Part of a small language model's weights: RMSNorm before each block, no biases in attention or MLP.
Each number is 500 + 50 x the weight over its row's rms, rounded and kept within 0 to 999. Layers, rows and columns count from 0. Numbers have three digits each. The size before them is the row's rms in percent of the matrix's.

# layer 7 MLP gate, 320x128, rms 0.12, rows 93-164, columns 0-63
095:536553468463590472509443478575597521477524490509432443564596449428451443451465448444533490479462511595502477430564585439403468446539430443509396533461519553568353505416459589562572415434511547
111:549505503537440532587476420509500451490548467487477538481443431519446534394471454461565437503577510416450519509505517560408514535580469520524486581465479578437518571453506485526488472494421426
098:480491525436477542479433584529505496487455512486561503487445519516522501475395635417513442564513444456528545485526436495489447448440517390439581478446558545560519500493546553554499541433518492
102:519618510518552488399443548458416550447495425473503540452525495477520539555495549575398488455519515514528463493506462443501497541509559494516490562469449499380534508531525386586548564484514488
103:486558501486511473574513464464430471610541419588547658507518506503476516548480582545569542580503547496452480487546513492486503517512400484474561460463428499575449534535506501468466486484482512
104:431574544438537574493482527507596546422643482462519464559446467499426477468498461474577399513449443494507490486486559486526610495587418458480419536554529525446511403441528552546493525444550504
095:538460462357521504499502489440518532419586539509480454532385503567482525528559422529485428434527461548495527443477469568490513420481518375580491429518513490559509418516503525437513480513552451
105:474524498541544476409553537472521498519436484495464473554407581534459452505539499476588447440551423422500524430504445473434542511492463526554502555450529458458471534462456434457393550496556542
098:514479517507493613447486576495613563529613548440500534513480555492442539530354471468499466530547557558499493467466452532465514503503479500462481399539491442587500543446519491496585457477528479
102:379422505522543551542498503531601484504545493537669503479545473550490465450461476416555486509605500503560488510491471438484480398434477567397558503448483514436490475531460502416457517530505455
096:540502543540468431528526436554503510583508511495531482484541436510419503483386484389495401571594462563525456519563496454516469530473392528473510454537565454512505483468460664489489583530517458
105:490531523583534510566462534465596502550601495462533560518507388525416514551524470494586455505520535531576475506504502432485543426438547484565515450568479471490494569455408484520531521466521565
108:556519531492552554516414515479518404403595500495509480475416441608477537457499493539546453550418407513576484473513489483534473506492472511570380503588517480433536519447467480426570617538501439
099:475498458537551497507367422423534599535523382500440565425578526466448462457530434440578446550507502414527506464476524542463461464481456538476458507474449535603603557532486465417506492580499508
094:604545582529556556432556547493504504514655498503530513512473471504508439582564482604467467495526495522579509484477502564488446461530535585440459501566563475433482471452427475513506477455591394
096:547533527579483442483436502437483487461564537473424477623533548437443455507424500573526530498505483530526498548437509533453441472455549476559438484511458496506542413477475507603475439607512490
101:501478539491474544461591469438471448494537503494458479461391471363502539508416512403503508551454466616498495484502482511349456497475521495561584384477505472560478526533512528528526486406473527
100:458443453478471546503529548511524565512509477531521516481523532460441522524423429590477452519538472510452522585525633444515534456556464538465560575471457519545469520483491489468520405549569385
099:511520522522587539492505451501572510430492491483439569539447576442514598509612498538569466521451534410503499513520511511532557511404449528550439490504570466499561415458506489391459536485572539
110:518518584557509591495406523513557499514438441505530505551545661518490480557570580583512409524515515525449493567504490531521444454489569651625484538470544445518536578505435430408480518516447429
094:559536497445445487504422502441586500418435480543507543501472490470447443481448520449487467491456609531467461451526450462563510508501544603542522530521452440521549608459429479507586523513527538
103:486562482475463394544576508526562393580562522462455482467489535489488509506488477561510485529483456485494516511435463469480471489466458522396477437451545505496428490433526582438506478569545533
093:496517486401489517550438535481537416451526534435518529475474460504442540414449425470572471595472446441466494472613441509438451452422473517483462444542475435511440615493539577486621561524492502
096:496445463509522477570427506601516492512545558565567510509471565422422422491521494550484462551535582446486463467415419460499558503469489476496466567548472475541443655499601563478507557567523516
101:518545548464441549491617585403474467575604463497511598520437463561461440477476509417532505500548564381546547547456544550538482479455413492596433489475487469465518396443529431482576465570482488
101:474398597549488555518582543584512622432497501515437510484412534518452488511495410460509417452450466486506454473488457550526535479520447463627500513506440508592414490533474490432441477545558466
102:518504529428476493497481363525515542430444425506546517503408516495481465432511411453606462501477452481544501481515465537545523529407434497416475496444493577514516597503565471452541363473474526
098:468473568431424510487500534477450557524457600468450497494417562428516619472538466448507515446588520583458504568475566537441500416477565496519486439533448571478440493492484507520512494476482486
093:472506489488452542501468392565566534455654516478429598534483557574450510480459391602408401500484522489514487504512534480529527443508523427503441575519466477551514495554402478524530489524459528
102:516624487420522528458448472518512493529497476513395530456495499512459565497557540603532429542557564575484482449495515603501455475554498480598515505466531474582563514631518497558426528500459498
092:473494492428438504449544521583461535476503374492439503469442560440415690464489549487500488544518460493473441500583501522479476518564454607496478545628571520522459491496555481515471485374517499
099:482527491524573478504526576458506515522470410462526520562550522470436459540469491496516457471437515365608446458480530436402494464439545464478488514436470507551552485479469428461470433450430533
095:464570409490615518570447473624493484511511508520532579533483486478448462568446429458508453513445557452480476474499437529539578526493456469546528561518487527459545517452450502485504488532519509
096:577527543458606440525520492550505528548450461526544561499459539577457506539428452501556535479498505441477525587585601513447507512502582450569513581461494419531498488458448483480468562598370466
097:471505500418446496521443508449540516531489581457578465463503457587508483443466517457508428539459429500528521564561580504479551492511551464488502475555637524474407454496430574416483511451513426
107:467529550557492525472500576549495531558545518392532557628506516500455491413498458452481447425519492526426464457452623519475504590513569510458554483510496542501541525399424556551408522485412422
096:405592520476492493478570570431454504549488419515492490510542437499464503570412447519486466500540493503560502578398525556482429464543458497540459489555526473511505530448412543427487454552556475
098:400472565620440509518510419616462511480457542463495510514417530424468508455498523432465444515545492470533498526511475559484581509528475559482533483514525485579540490516511488477495432517546444
097:487450569554573554481477564531492505491543456483541586382569568538453524507463365524525513546479472513449492470494530545418503477525478505481445538454449541563446503421480502505488447571595490
097:448502468451504457453529502573523508485486551455459513499531518459468524472424494484434416527534491546504484467445489562512459468433455537448475560484499565480535545473416525408479502483529501
114:529433577493503512565551413464514464542501477540524585544527552500500502455517594428554473516494551596517483554437502458454535421412483472511456472496567546460553530516512435489447402494510525
097:494564480415519593517457558465501566516564556512532458537452555511504470554406487473514493532503433413476510456461500484522520500511577391532479471521641492505462537533589550465517470551455583
100:482522521567543489529534459553493531558506524503444556474465607527452413473449441433467444518330440520448479510469546472474641499504587422556503531525435538439499528555450539495423589474402483
092:475560576483517486490457432577496518529538566519498592447473538554473495558484438415487514465526540460444484557601582531513511545542489462540532470440545540549500589437394608487553451570476481
105:499533499499527443532518511529603500543569437490554510532548554520421502591503532523579474463492579475542508390536560484489576434480456541496488542394554544524458414487498458487438533518549453
099:506480575527550545490536590514545521446566444449521421414509525460405549494539496513434351576470434555534522543516460419533469464517399460553467510480440521540431354495478532424431463482495398
094:522550466501550552421561473530465444565508506496434343421476623539528595521515505559544445507478428474571523506611474482530503578478525458553496555537582533501570504457565435390529471561494498
100:511411504518441555513472467418504592565512432471501582494421456521411462484442475546423475480444460494467499484543429440511475473470507439502456485522475497539494485505446460403504525496448513
103:443540528458388529450478437555509465476457584495589507574480534598464553444471480552402450611500440527481502509527556544478477509433542450524502520407497495556499369500502606467512426484382500
103:524601586451534471471494520462608524436572527538510582526509554431466529482471416449535479484613526496541533543504524497417494466510380367563493489489591518539491507497459499571494567485484517
103:490541449510578549473565512513532571578520462478550498595457484580461470498550560460536546432457523592466454518458509481404448444487508464554456548455478493537504477539498556470530459479498420
095:573583519442489428451381493524542536506613567528467547545518507505467506481434516521500510617598549425510515494605575604532496493563459437447477450487526497506515475443537456487568458580541457
105:467452493546444474460544566559465549449479488506532515463501502465483422566505438411502461570439497532438517379579465496470512553498450473460485551472533520630410466474519482588468468512510499
095:382465509548574553570472552485529502519540560526397480498442518374457476578490469416486476499499436510422555539477518461550463424510493503578580372558519454507500588464427495527421460434479556
102:462521547470525474535446467518560629539523402528495498495568536514471454485574484351429436436456494532540463435488576464436629415502412441479506470471503534483423468479462533527537546556571548
096:423424446469535513564478525455443551492501525529467526538449419418470421558482530487555473461483458495515439498481504503479446396466551440571523580531480451486503605470491565541564488593531421
096:442551425497562442526487586522499563499500484481514523504454492455462520577577463439437481487525603411467473491553564433483419474566383501405533579472574429535538521579393482440470575485449430
103:473497511478468574460540540481548535410494494573518583457493511533417571535460519568496457498515471522479493411560487491526449529473437468526456479538557497518551425536524474432594517542353436
097:416561508497556434449476562518533544558522551468521551480494535466499650510456467461533445454445531438507484479515600425480480580547458554465463472611495490577425500512535455532521430661548472
096:523479454482441554507522548512480494575560519477494510521424470410490466516544491516528500468319530448505537544450449462575589484450529508577511429518522489444509483518481518367517505479507523
100:457436470554473502405447484482559493485440465539529431443426562495461469451530449459541521559479489567471482566477430526475552480470492564592464479420523487467510504430436588524426527432583515
098:552471533535515523449455491433475537425473527528561545535468541707461446511550542511556436539454553480484433484422510602441546483517455481464540522487469494472560498509522469531597577522485446
104:488402467523452472444470501443515453573418554467526562546622513547456523478504513493447456553512559429478471454551539527419502461507508440493402514578556505494531588400483565453499502524462504
097:420385423498596444439546621546522546447599477499443484520542457471427395545556507493532503500490529485480507477537478474502515599607486478509612494470523473460494543487524590510561495517497515
094:597501434487491486477465449516508507387520490534573504551409625521477491483493549486503453519546486511530446439434515538425542603445452466475485447413570518457540558417559416456565515508454482
102:541637560502450442607514576487579511572544551555413508536507467509478485442460510387479430511503463508466527522533476438518532521572508443480553485560485528415547560492424497449437514502538590
097:539518528527434523451451521532471493504502526490634479536447500499423491499508518446530462517354437572530491451484573538440524423469487482499465525466470551523483477447523558587433465408538590
102:340516441389481493453477510515445523470540537563505564502478508472459512451489511456344486517496519520511500584563517444428543507636457508464488500506600531499519458508535663525515519545448537
102:446551533383592440472437502429526503511466456422486442543515459575453481527535498475533471531481396529510474517593483553448533555507575549498456574519596404454602558416419508453473563505470499
101:466562539488518542415480514511462565424476426507488460442494496597522507505443493516564485470397530489528478476439480402546435458456450453543416455581506460541521556543440479478516449478471472
103:531461464542539497479420595536506562443534586441468492441434421437502487565527450470454483566481505432532502470482496541506483496507559446427500542451569479494411431594502374448495508459504307
096:451470494517478480574616526601562552495639491505484509463500548447481546508515546514525459499495533467468459406533431523486529571462483408456491622510484587551503450449450433414513454556476531
# layer 7 MLP up, 320x128, rms 0.114, rows 93-163, columns 0-63
098:521419482560493516516610469450481452515580474381541482412508588486501507479470449547549499541570522449501506553421516529579451609568443515489505455498513448529532373480525510473487511550452483
106:572524488483494457447472511511459484404437485514571535454549578504517500578484527518457567414482438602494485454470437618465452463441419540477575474399493471571516480559495526537460397566519516
093:503489403485455436453559494537538527542603427478500575566467485587453566424532573525456511564501449522472505528470475503468571568514499561631481553470445479462490433408480466420475508588462534
099:454398502528424462564483431544479477566493546514450457481413466544471431492492424422606436511539553551460516515435530500512501513512405490493517489410456401541443500483534563557468495523548481
108:499519489467475458465473557465493545439500568501522467463585498474499505496523469466480480435452455496498532488544430430567558400563516431562479553444485485455561472400667453487503495490498514
107:558440449499542461463575444614471436482572492454518558479560414587533486468464530560534478605543516520423525546576377425488480459562538526453536451544503495608435579424507535469515598510443450
105:493524515366436500595471532534521504478594431576512510488476499454468484451489394558490411492552521537462503419481565438508370451384572501539434453565477553544498473472475428476512509511478541
103:492469488522543492552460517438513556487433450517449461471465553410485430460442560533549509556458530485508468412521484510535435483478510476431418523500467504532495562480484475481478456502496534
101:562494441488447628465517576439518501504539534466577480449495556510545485546433442491508542529544607553495544462438472544387449434369495567388444409522557411526527499521533493590568459423508508
108:490511478591525549494412527501546521519463526514467490555474501491506571476460542532508531604464465491521491612431493510480492533457488437427586540593472576490332425484406558509541426502410506
106:540525545524599572404439526434542543445479510499436489551453561432525455477521496536465580442580506529364518496481427599460520527455536473526505564481510550572591555533542485510449502499502527
100:518510528501553429533559593435535550507463498599504396554614471636514544522436565492476552434561498456471570472567482484562523513435466476548501521531574529460505444454517501522425464557562442
108:419551437432530429540567399457495543558515474516521470514527443393468418470428422517545505496596457497477502476540506505523415522600474564414560517408512469459512517495437417545526456533472518
100:525451478463507424474516543598506435546490571489601414545443491551405504493478573490578453494460375551453475532580501463448580559555464528569542631511487448516514517479425453484478490536622493
093:533643551461463530451489400483581474510530487548603512520422468491559594512543498536506561538477579469491528538520540599570532545508467509492508520547471471409535424478541511411513545535448479
095:501457503532485469488526468468531473488593461454387619547538544498475512622459491510528509429435548508543516535494442516465501527530456483500470455450455498492450469578521491558490502426506522
098:516479444416497425530491563494549553524563497518440606466470543495540456527406416476531573555428433564455519509501474392476474406536430474508361436470486507467404555642544442494516504529543508
101:427537574537573422588414451444490448479414532510495545559417537587463511476520580523440472539493536428538456462570473462482464546432464513549496517461489506485606539520463504426559557491521476
102:443485562481532380485482484448566485483563486539495478589556523586475557529469514386467487426462414473530476420465499454542495556524460443406487528603507565440552485607475456534494494494414441
107:605555507435491467498506447432446470477586379514426580466471472527485510458480514481500543431549470474567509511481467433423481500486497437518488550482517528518507367499559520448437516569504543
102:476395554546491467571577493419562494588464528468510411476643628504584505484484558500507480442555520534464560426485508513493440504458490522478509501493479540524501524569424513463436509468509512
107:529492472496516493530428431451477494492466488505431448447509594542439603555529540477539516564554454582423502513605507493511650467633398525473480483454609481547479482456541534582509531513508510
099:556527516450485478469378490461474518438500501481478545441524500594486508489536490482561552629411526459549518467529423526486482398425442441534472429471522511541517510406566482507563558565434521
099:564521507384517663506487500470610531554560548465535493554517520446461461560448531497469499506511593512492470598443415538498480510474504532557444480527442499487554509460581524517521583496528521
101:466418502527525489612519491584503515398480597515516497576462527538546454435458495528493520504539484494418491497559507431469517454494565416556537533571549515486470468533516511502435590535589463
102:468563509467509538495566482461474490434550551469504458602518542479505396466486493482520574464566519526556506447569541432493562466455547568478517570453555508553492538530556439487548435491567569
100:471523484474548398523500436532442460448506406429490481520504523456543525450564447508492453451480602433567527520521425460476498403459500502471396467479497485511437444472509462450537425457555555
097:492519463547523464505511513551445452554552486503475539520539481440426432531445552513546528538464558401544498458463395394551498517530457586452515507506550525587486542458550501457484477489508492
098:538544526474525510487548588437403449515388436584578437427541506487534494528556514391604621483547503520538577470440485557495405478440436521492550507462494509487473511462566465500517521530504470
104:493511463523509449403438398470535495521460453546529478525489591508494494422467440479489480565529478451559493572499452439484544567459431481530383430601438465510443487456567478471488514491487492
087:625528519445479537417483522477494533400519426501442504393437538581528529484486425549469469555517474418442474502491477502517556386500493501487447537592530545573543517502502476521544394499462589
098:582499491528367535527442523532411506524525506564481552585524477518476507560469468525479511450466558507331477555443549415576530510451491478528439396464464492469543550478481557439509566569519480
092:460486603502433502520503514434559483539466512506435431448439525533534482459484633510562542503550401624493497516445510440490538460570406400405580481535454465465457476543523485517505513558453492
103:558610518506407486426551390505483545494531553575418525487510531522534545412490519521607511578556470449525488479487456626493466462372528477599520459455472492532473616506479383466464519570483567
102:529460490468454478455497525512456495580468466575467524579495547466512584514578505557533491460459526450492515376582431532492522519484461543545648594477411509478524536516547392505502434531555531
109:515568453519444507470437554586457506536591547517396469535521400452467505492443572449552459595576513500531491429505513483494498455574450479415450587457435514460530467476515492553501493534507445
095:485423593491482448539486564587410538555491521524539488497578434425473543497463497514601436572404434518494496525507604431420511397534408450452544504482499542465490507532451477534460527550527516
101:530596547492572456468370434494570532536450458483555414437439484548457423500447531528447538514457507479457523455515563535513434383519587466494516511504545522457531413526508445399444480506499517
095:520443519603511542518442567620434447514492474485495495472550532529521535540507408533604550538614419590456493486498555548406440505471531475440518547495513453522409426531468534534489540588536528
099:561577485388491548618518476446546463469484504437450504534444439451485486446511589504398446548527497514453527403455498551506501566496548450449493464462416489488487503509470478434434523547548520
112:473569420509487513422466590533461572488506461449467454391538458530537485597427469527481520457451516445492487480535556547582512481559504533507470432492450493588490498491490527461537545540514523
099:439473550541448448511572483518485448503507422552575448453442408487519550541495461457453502520517471618446495467508625582542495439429480577483476525477476526546502461524454526586516552425602539
102:426482490504507502548463504461503529462433447597536420531621529492460490520461484442421505574527463414579528600554499506512414576461455548481579526498536537532486488518594571478362449508538588
097:549457483484505479529442510467479552515470524554490402571509465451511472490481572503574498530507457540588504420399420532500528441483436502435482501573431488472491510546570409496456539513534485
107:463439491609423572424438533538431491522531483562484418421487421498510557571462553464512530498450440440465510492452555457502526572470529517552445598619448518524483511476449513481453535531444518
102:537458511582515481430514490502411412536565463432579484440506508562492515475499503477443433435515505552502528506548492499389456483514504471603408512508544432468432453625535473582466477510496534
101:472557566467506567499510503532503399552552367573439462438481499489526608476537502474502470532560463441566504487510539425544512514538477485524483410584475530438469439514501510462502551493523494
100:490440493524355590609482588444484515526583498494552531518505403445502538487477436554448483467467475501438503521455502435435534426437497413540536517546495467469513472576562485590569460470550574
099:509525496503472577464572498583593426493430588439583459546494443589490494572490567549544461571468459417474548487478471533476470489486556419386534474499439506477539378523451533453545557446367543
108:589449534504555455545506588480542527477571539541389515578563508412478434512430459414564452489532481566519499564511474526447527469485453447541517443481466539559437484459453524470426539475466347
102:494503498444548473624510478442538586489463422569625537548475549489517440459471446438482524481417568466483490419438504490490498536517404496424518492463439538395490459537470538539517528502588513
101:579531436467398476481452522508483513531478448459544535462532528514503462455536427469478553586441442552485560499491569559581469503469480522490497460440530482580560523520522525430542520479552517
103:506505585559493456421474523581475471480522492498489447475515536523482519511512452486417434537460462518542552527598542615509504516551537451448499462499595506543442521385486554462483559499589555
095:521501517530466470473503432449565512471554567557560578563561476525444585446503516568494439551512496466461464419531506520457525546445499454417517525563554483498384459508462577581453542539430511
097:567486536472419474434491465588612444547471552536529450451447421518503516497543610460472503491365428532490500568578481504536414511442543489505480501478462516522509548462523479451562510474552568
099:520516569649577526551461390482417554505419462436497541458543486570502494404473428487471559466520609505468542614410451562446510475452518510484505469469463501465541524444499508489501499642416546
096:538561492457478488473508521580444512467454605512522518537483559546514471512520450550524486399479463553574495551514518419561417541523486515571422462440473493483508438466492477503461538415579472
100:413511448465478554430554601527463623504513459537497563541513466560515543558514517544371504519509530495497526488505554504475647466483554515429487438463414493485494382564475523494467527465452459
096:394463464473503462575486528554543556536518586507447556468473543451479554439437480466492398528431524491507468409542534449445472576577413574450472510575487516632392528481520466541533458619546475
100:523536468483487439428438518549426606515544477492438406374406546543496528520448440584532426425486514499487464574422415507514480474545499477524592422515518545454539559463582487516464558479535469
099:473471497589472564471567590545409539401509471521563534523545493505518510544494561534455494580460409456444511568423507503506488415468572518514548645502492455481478451498552509597549427523448511
100:493616520464543471467509492469510554511383475527433496531604492498567492483517495423547487560520511497555484559508480529527428510500494620441494473429480521568631465487539512542544503376494498
098:579524517550506457553530512481507545408521483508506619518461562487530456481532487461485485550463546492547494529468469424499473480489419468574555475569489482475583452485567554611470426557532472
099:592521518544462480484466505535478462426528571522506475462467421463423516551524491565566500431402465371538480513512455568495500522465545503539525505528502491440548581510561451508535441495526486
098:457502475482468541357439549384528493425524511449506495561469499531535493451448531546466479453465391516459466573494580463527468489545482433570513484511409485545468470532447474565419468466522576
106:515542462496563475556392542464526579541472495552447569518530560440479436435505503505498501575374527503575473623490472488413491501563452500556551489471536507453529578440440537544431530530477471
098:487438521418543487578504496358514452515492553529464430539510512573529505465491451521493523513469487439584468447520412606501432499509516476621483520572527478440489530503558367430513532466457402
099:484590549572500506654502505397484577457544370626462530530451444521527480498508493535617518486447537535450495508473581500524562527481436537508451583581490576488502480539472498595348573526557413
097:499591510493542530589451443508459541474540322403475532396503474505488479490494502431522466435458576444559545457390522506450445507517445459543456499452515476474471535477480525512526599580447558
104:388454547481524583536497511553595507471512445490518513510519447547449477502471490466517456473428533617470526505463522477445551430486483532519450535516483459507487517483480473424474467409393520
105:464587468459510515355445489475498510443531512500502484489509455563527492540493410471488482499560509529584497509459544599539538524625519519507557481464569531447432494493503437376565501544500438
# layer 7 MLP down (transposed), 320x128, rms 0.111, rows 93-163, columns 0-63
098:497539474534478484526492554617495492445549518521608505478482557603403448479469462521465513488423487539533412495485399465456521544530511464473536530593494471465508489527509507565435530492477489
105:429505376530484525475523564535551598515544465486518386417482484534446472546524527470552580455539527546437503593558566481549518492536530523479506485464471711522518493578512480530560602530573545
102:560491397427505475502468530580435395441487567472467513585463497522474484526526522467481359554530481539571475492555461548476520426549502487516582527531556515612387575451520507543533464434491492
098:538496501564450490496511517492523403461507471531454436449535547596342507536512447518509478403455577513488465480478521480598501488524531562519606514543458592430544520522470540521563517496590505
102:492499530428474430540552443489508625476450583523509531442470424519540478518544519480498462506657507502569478364484482469580445426480539571510484505468442516455520514424489501486541457613529454
103:526489479485473468480466418574539484442575520442523554513492553471468536543642475471505471633549471451560399474393564511514540444556452520443421543512494560443434468568472568538493623480559448
106:537433439517519454492525471516396377486511574482482400508469490565598602570494507547540591455455528497539474417521408590553567504469577472478535456488589573484509534545575498536486457493539434
102:514560438557527585435597494540463486471486450461551550604565581541566573520590447457513588614534529422487630380463566464491539459548617445477486479505527507515540603436451507554509509539509498
099:447485462482536441518558474533448454544517531532550522524477526492584514441496485473440545548441497486506696475539514410635507492460439443556412492511428360492443523531508522461440427457568575
103:582474491414498476525484446458526511422473522510558447495556444510458601496441477484500579485497483468420566473458441425575482523552540520448401520401497490556459474535452441553575479488518462
106:545483384466550459546472481384494538456516529509423400461519567434442480484636474504476476500456602415498482462415496501512496494473570555536528477493468578468437484567453404474445460510456504
102:578501572496469484467458552498515460534520516467452404428443577452427454551468585458516428471504528568464445514529423465568407558570525589397435515540531537544561550446548556509406537461524456
104:523593490554516540396497435541510467452464506524404431546471485589556509530502549509439496440472514491565498581500450509511484499522499495497525516602505521499553485407532363374506556472482469
101:453601535489479536568458447432498492553454399448537511544490537478454580504429385505479414504501575503537474516520550498554476499482448497504471514517503498374482576501484461462601451468490534
095:464387411518473524439541552471490477549497470547434437556580489529430441561419420527511557480522492495475481455462411486479471505461524463519645466462413516504471548489516502525521453512461534
098:568577516388508468499552499459387470628532528503476463467511550513446480565564522518516502475470543558476398501526418456472503503574509481531521580583590494503525425463508486479467430528505513
101:454664406567400529425460506567456494432436471484602372501533462593489531519396537548560574565488504483496531626505491531497468536504548482462512435476505558495576492495526504413518476479540516
100:463545473516519493407495522586536519481518482458525493568524490478313549584449451527508572509604431493419484533519579534484460465520495559551536524548530532502389437404531471429536456475509473
101:565469563458412519528440488497460481495584511407505454469497412485438526556498427646506499512437470548447495425438487493459519495478543433424531465629461481462515519506546539539505521471466508
096:478515530546460476409521491584431564455399398483528449470475573544352552592434476551471492509427541522503418473500474505453372572481535419526494502409395554498512469575461519499482489550480495
102:526558502523524508568491430500494470528615451497489568526557509512416480476539491518529377500414460413497356500484505498573590493442472479476455519491516481464553489553517521514543596521485501
110:504536456561415508518546577442626478497525460511410565442518488566509538415479517504509372517480584470568503588484485502501428521515502485523489546503434507470339581493485475411498518437565574
096:478439453469481541448591520535488592516484533478481543491533591604669470581541485516573522511567443454535612530509494517563460451518546511472541486554559516493489508443556540489527466489555450
097:463586543494524469466467545460424513465476554574422426532519431518588560541505603469511507564491415542519547550450517445397500435518512399449496611530489472521505557541558496496458581493502516
105:503444531558602483508527486474484485582469466529506521416513516475498441613563481491579456464448544608445497433481436506545446428539551461501541475452393470459537503538510499519401473573563377
104:536504445430586518502482403510472546576450462446496605499460533492463504443427513432508471509515598458458476399509511494450429468618661604519440502631479498541511509479572460438507502500492481
100:484480582547523545464505566576536467520495522559463494541489411520527494520535491525447679465496546480549551429442550429537533400516531387455420457590550549484441495479530469520559580458560575
102:470505562501504521492522477505531566438472538528549465623543474459384504497485475507453390449521409475407418539545455394472439540515539465554578511488520499511516425486537567539496546479515516
090:399494505450546473462494433509495474547481548513539450553471485497323474540513525491517486476508452466567428533466574440500439515447471511552495452486412439508515521495468513449515456462496395
101:471481494305613650485571456446519480488495459464401473558464530574378535500517452477467477543557493513501445422511504570448468514505460567522446493464498530527528458539467430527505402432552504
089:563465517459534521488491527405571526449500473516507527602567514524526511453488466506427453557455462403390591496461494524561466428511465506478477466515483500504520517507397558516528480551362551
096:493397476506453579506530426441515526562474520546466504455510558417299471505558490518498548572537542476508349496568518547463506420505546544449576563500407494481464561559494411551498478402405561
090:481549469442524439495485440625470481478454451486506513525488529457391499410506543448431492543593415485536326465506487376485413488507485454539569514571483503481397432601480529496547504537503501
103:536452474501490569559543505518424531480465458531454500522441488426557513455483467487504535497460609513473486415454443519472544547476449592507526455540510521541529425546436462429500516489526480
097:550523556536463439618473511493507524449446534462512416542435460606377404479451463506556494546491552478486421578520534419458558428379569478424483550579508507523492524519471576511537524425546453
108:409494571491475422495432488468421489503486469500508565567499472529494450475427476508451444543477508579515490463511511427550462517514491514500498443443432434543477440419466493514506502454530425
100:575472396519447523505471555602569573458519540464527502534499457523647514502479507506560597487466536410602543500545521419453479492499445507588453485550541467526515474485545488466521547462485463
103:510582474462600484510485516500564528419536499474502509480479517557575500506483559533511597544443473411494562471524469503580580464518547548524556554507591432497464484553429495401534521499458509
096:471552480453497525544388506471484514503519529515505494559424476449634552494501508578476658469479444545521583419510488576520517501448408539501453502393506401501507478474508405554551521441485499
101:470487413397388525587495435465523505466500481397457502538489464478494538498477496583450496496552451518520606441467499612519455544423494469437585436536566526525489485475523469524453519457514499
098:496488575421479513513539518586465482535530535517531558563477498455360542422520525488469444556532432520465313525376539470500520451523494473465527556503553459538529449512518428507475507485440463
098:488554498449517530449459501514491549568558501433428555507399501531387585481505470530528450411462484487516337485487414422397570482507525488561461515464532479535503501452547505402525504514501530
098:496511420545539484471453480538612418492519498450487468452454555488388522519488464454522468445493462503535387518457429541548502452533604477446485534434553502458519477486552498522409534468447516
096:520484526457530510453623439496501602524471548515478518562504523488341445558467495501509359412505484505472418510446495420478486547546488522487462461480510470461484524563520456460525519440486410
108:470516519604513522424576454504466469521420526461532450562498469463510514512558439489499525469432457509421436527424453479475446562572527522557619424538480434554460526585507474385488450495532469
105:529500512541502438526570587574428525464501477466410526455521550474586500513493379481394514502500475539539526521462512503512346544488416517509565521448380503492405462486518454510479534513571564
101:498548675550472403562436507448497492482461494468402519427536527531542569537444479557501429459457497428502559556504451600530501432498484575453466471588513444611583461550517486452550476536518537
095:461568456517491475477509528559481447465448530525558462578526530514711489537453457547499590596480546455451611540438528499492466520436570467436515503527541451549497460560493497520519510450485526
096:525478512503390399507443543485508547445383509546483555471491411478419463594455537568553524458425468427563583482442533356449522487412558520439435534551443471513509473507480564518447550472505465
099:449387536377420505511535519457496463554503531495505510490440478596682562563535517554448556522518536443527609520459507421516492508470519525436508559483504528474527484526491563472536490615587531
102:499533509424567404510523509433536443520443486465500454486467614498598509470517480468543489645513523576463518502458434512523539476472488472469471483533378580463423431515458561450501486564509533
098:515464507483507530495518493582516511433455391559618516460589385470486467466527513460472445410422404443501504487491511473484502474520466460500530468492441385488465498417435500549449481435453474
104:592517568443505491546450488546526476457550401512409506486499418495546551476478547488403385408564549488469558542482607441500484504520462530554482486479481506521501466555426615503475431466471594
095:456476494515561561554502501493474552560531566535466527488420521520339533520485522447562436504483484485454378501471426410483441441464508465524451569565496546452512533476452513440552515567514523
100:426512493618535554464438547516488453498410507474465461476507531492498544451561433490440588542367447440465536467510492561438518535468491509523422540495504491520537532460501393458485471480538534
098:526578550435485516604555514485561479466626612447562528479466571528529503382464516524416551585435531562543484435465475504460507416462613529544523490488534511437451434501516607462475515535543467
101:575529448441439432482563483443558518585488481463463373488605513508517478493487527481488498447592554503550598478563545517440577568452472544460603445518396516524456581475454555449528494461488513
098:609511445486537496544526526495477394496507472541540437522525503446568515517466478454433576488518479425413544505441511474435429504466482504474454475500525516516589447452384511520472569543406455
094:446508475520582490479496535400500522474554428445616576465507525493618545516369386499463564476458535517510682349461568450491435481531476476540492500566523432461449478526538494528524516530526512
100:532533529470566526509574529521568469501472542514638532510477596477469616551603509480469523487467520581523496483455543486454601636464547511410425426489522439499467414443509424387511511517561532
101:564485604461375478568494483399513488507511465561505489520540485503465446521562526438511561437402599524483624523482485541485439443520471502475564514547516563616457484439540530460426477454528491
102:544514480429496550506591563501470551489463515495394526604407588499487609492491505472567560549441459462419586532461464428502506462600474558516589517528513491528502478519480526505487476539439531
106:490499589529468443556472532540410544499500476565429524551467364512533506516353566530441538532527510528462607439536480502529456407556485415496582489554394432520532542518504483467524485369453439
103:458525505437460498482543445586439486575499452476461503423496469485561533480481526636525481592533544533524468451532503447464529578513477527599511488546395504478486534532513356521539488448436457
098:501526524457460439523451522470460551525522493477545527459469576439388464443486488475465358429583456565454474478503555535505337548478373501603483504474461526487563470611477530459507606580502484
104:461420514499502487568530525434470477511491396501534502460467550534609595513445433508544492513529503482505607454570478530537473573530487413528393524522562424482542491493552521546520432487472554
096:524486582475519465548526474372425540547540553434547391616520559516385459449455431529497498529457453504473448467465449494569493514518392558533529437400569436560447571464470598545506523524457356
101:516523555489511445560488466481488568471504541528407593497441553506367438510508546582572603461511554436473457538519482355473527493525471594550473443484545477469456506514521424569431512519527530
101:450505449535486549560585449499495574488472397414450509445596509506499590552498457546566544477489496503533568494485521514501466448473524448467489367531500596506483469510499441604455618527454479
100:515514520422460458515438539553475461561519483562490445493501505443600566442479459562478624507556526486473597523507474606599589503427409486503518543457486460536449435542509452517514425445417401
103:514439499467517457534434508512466573398553532482464588544458544438524556488451500494453512629560512436456490430433458566520396549492465565514493529425502568501472528535583439479481506429559420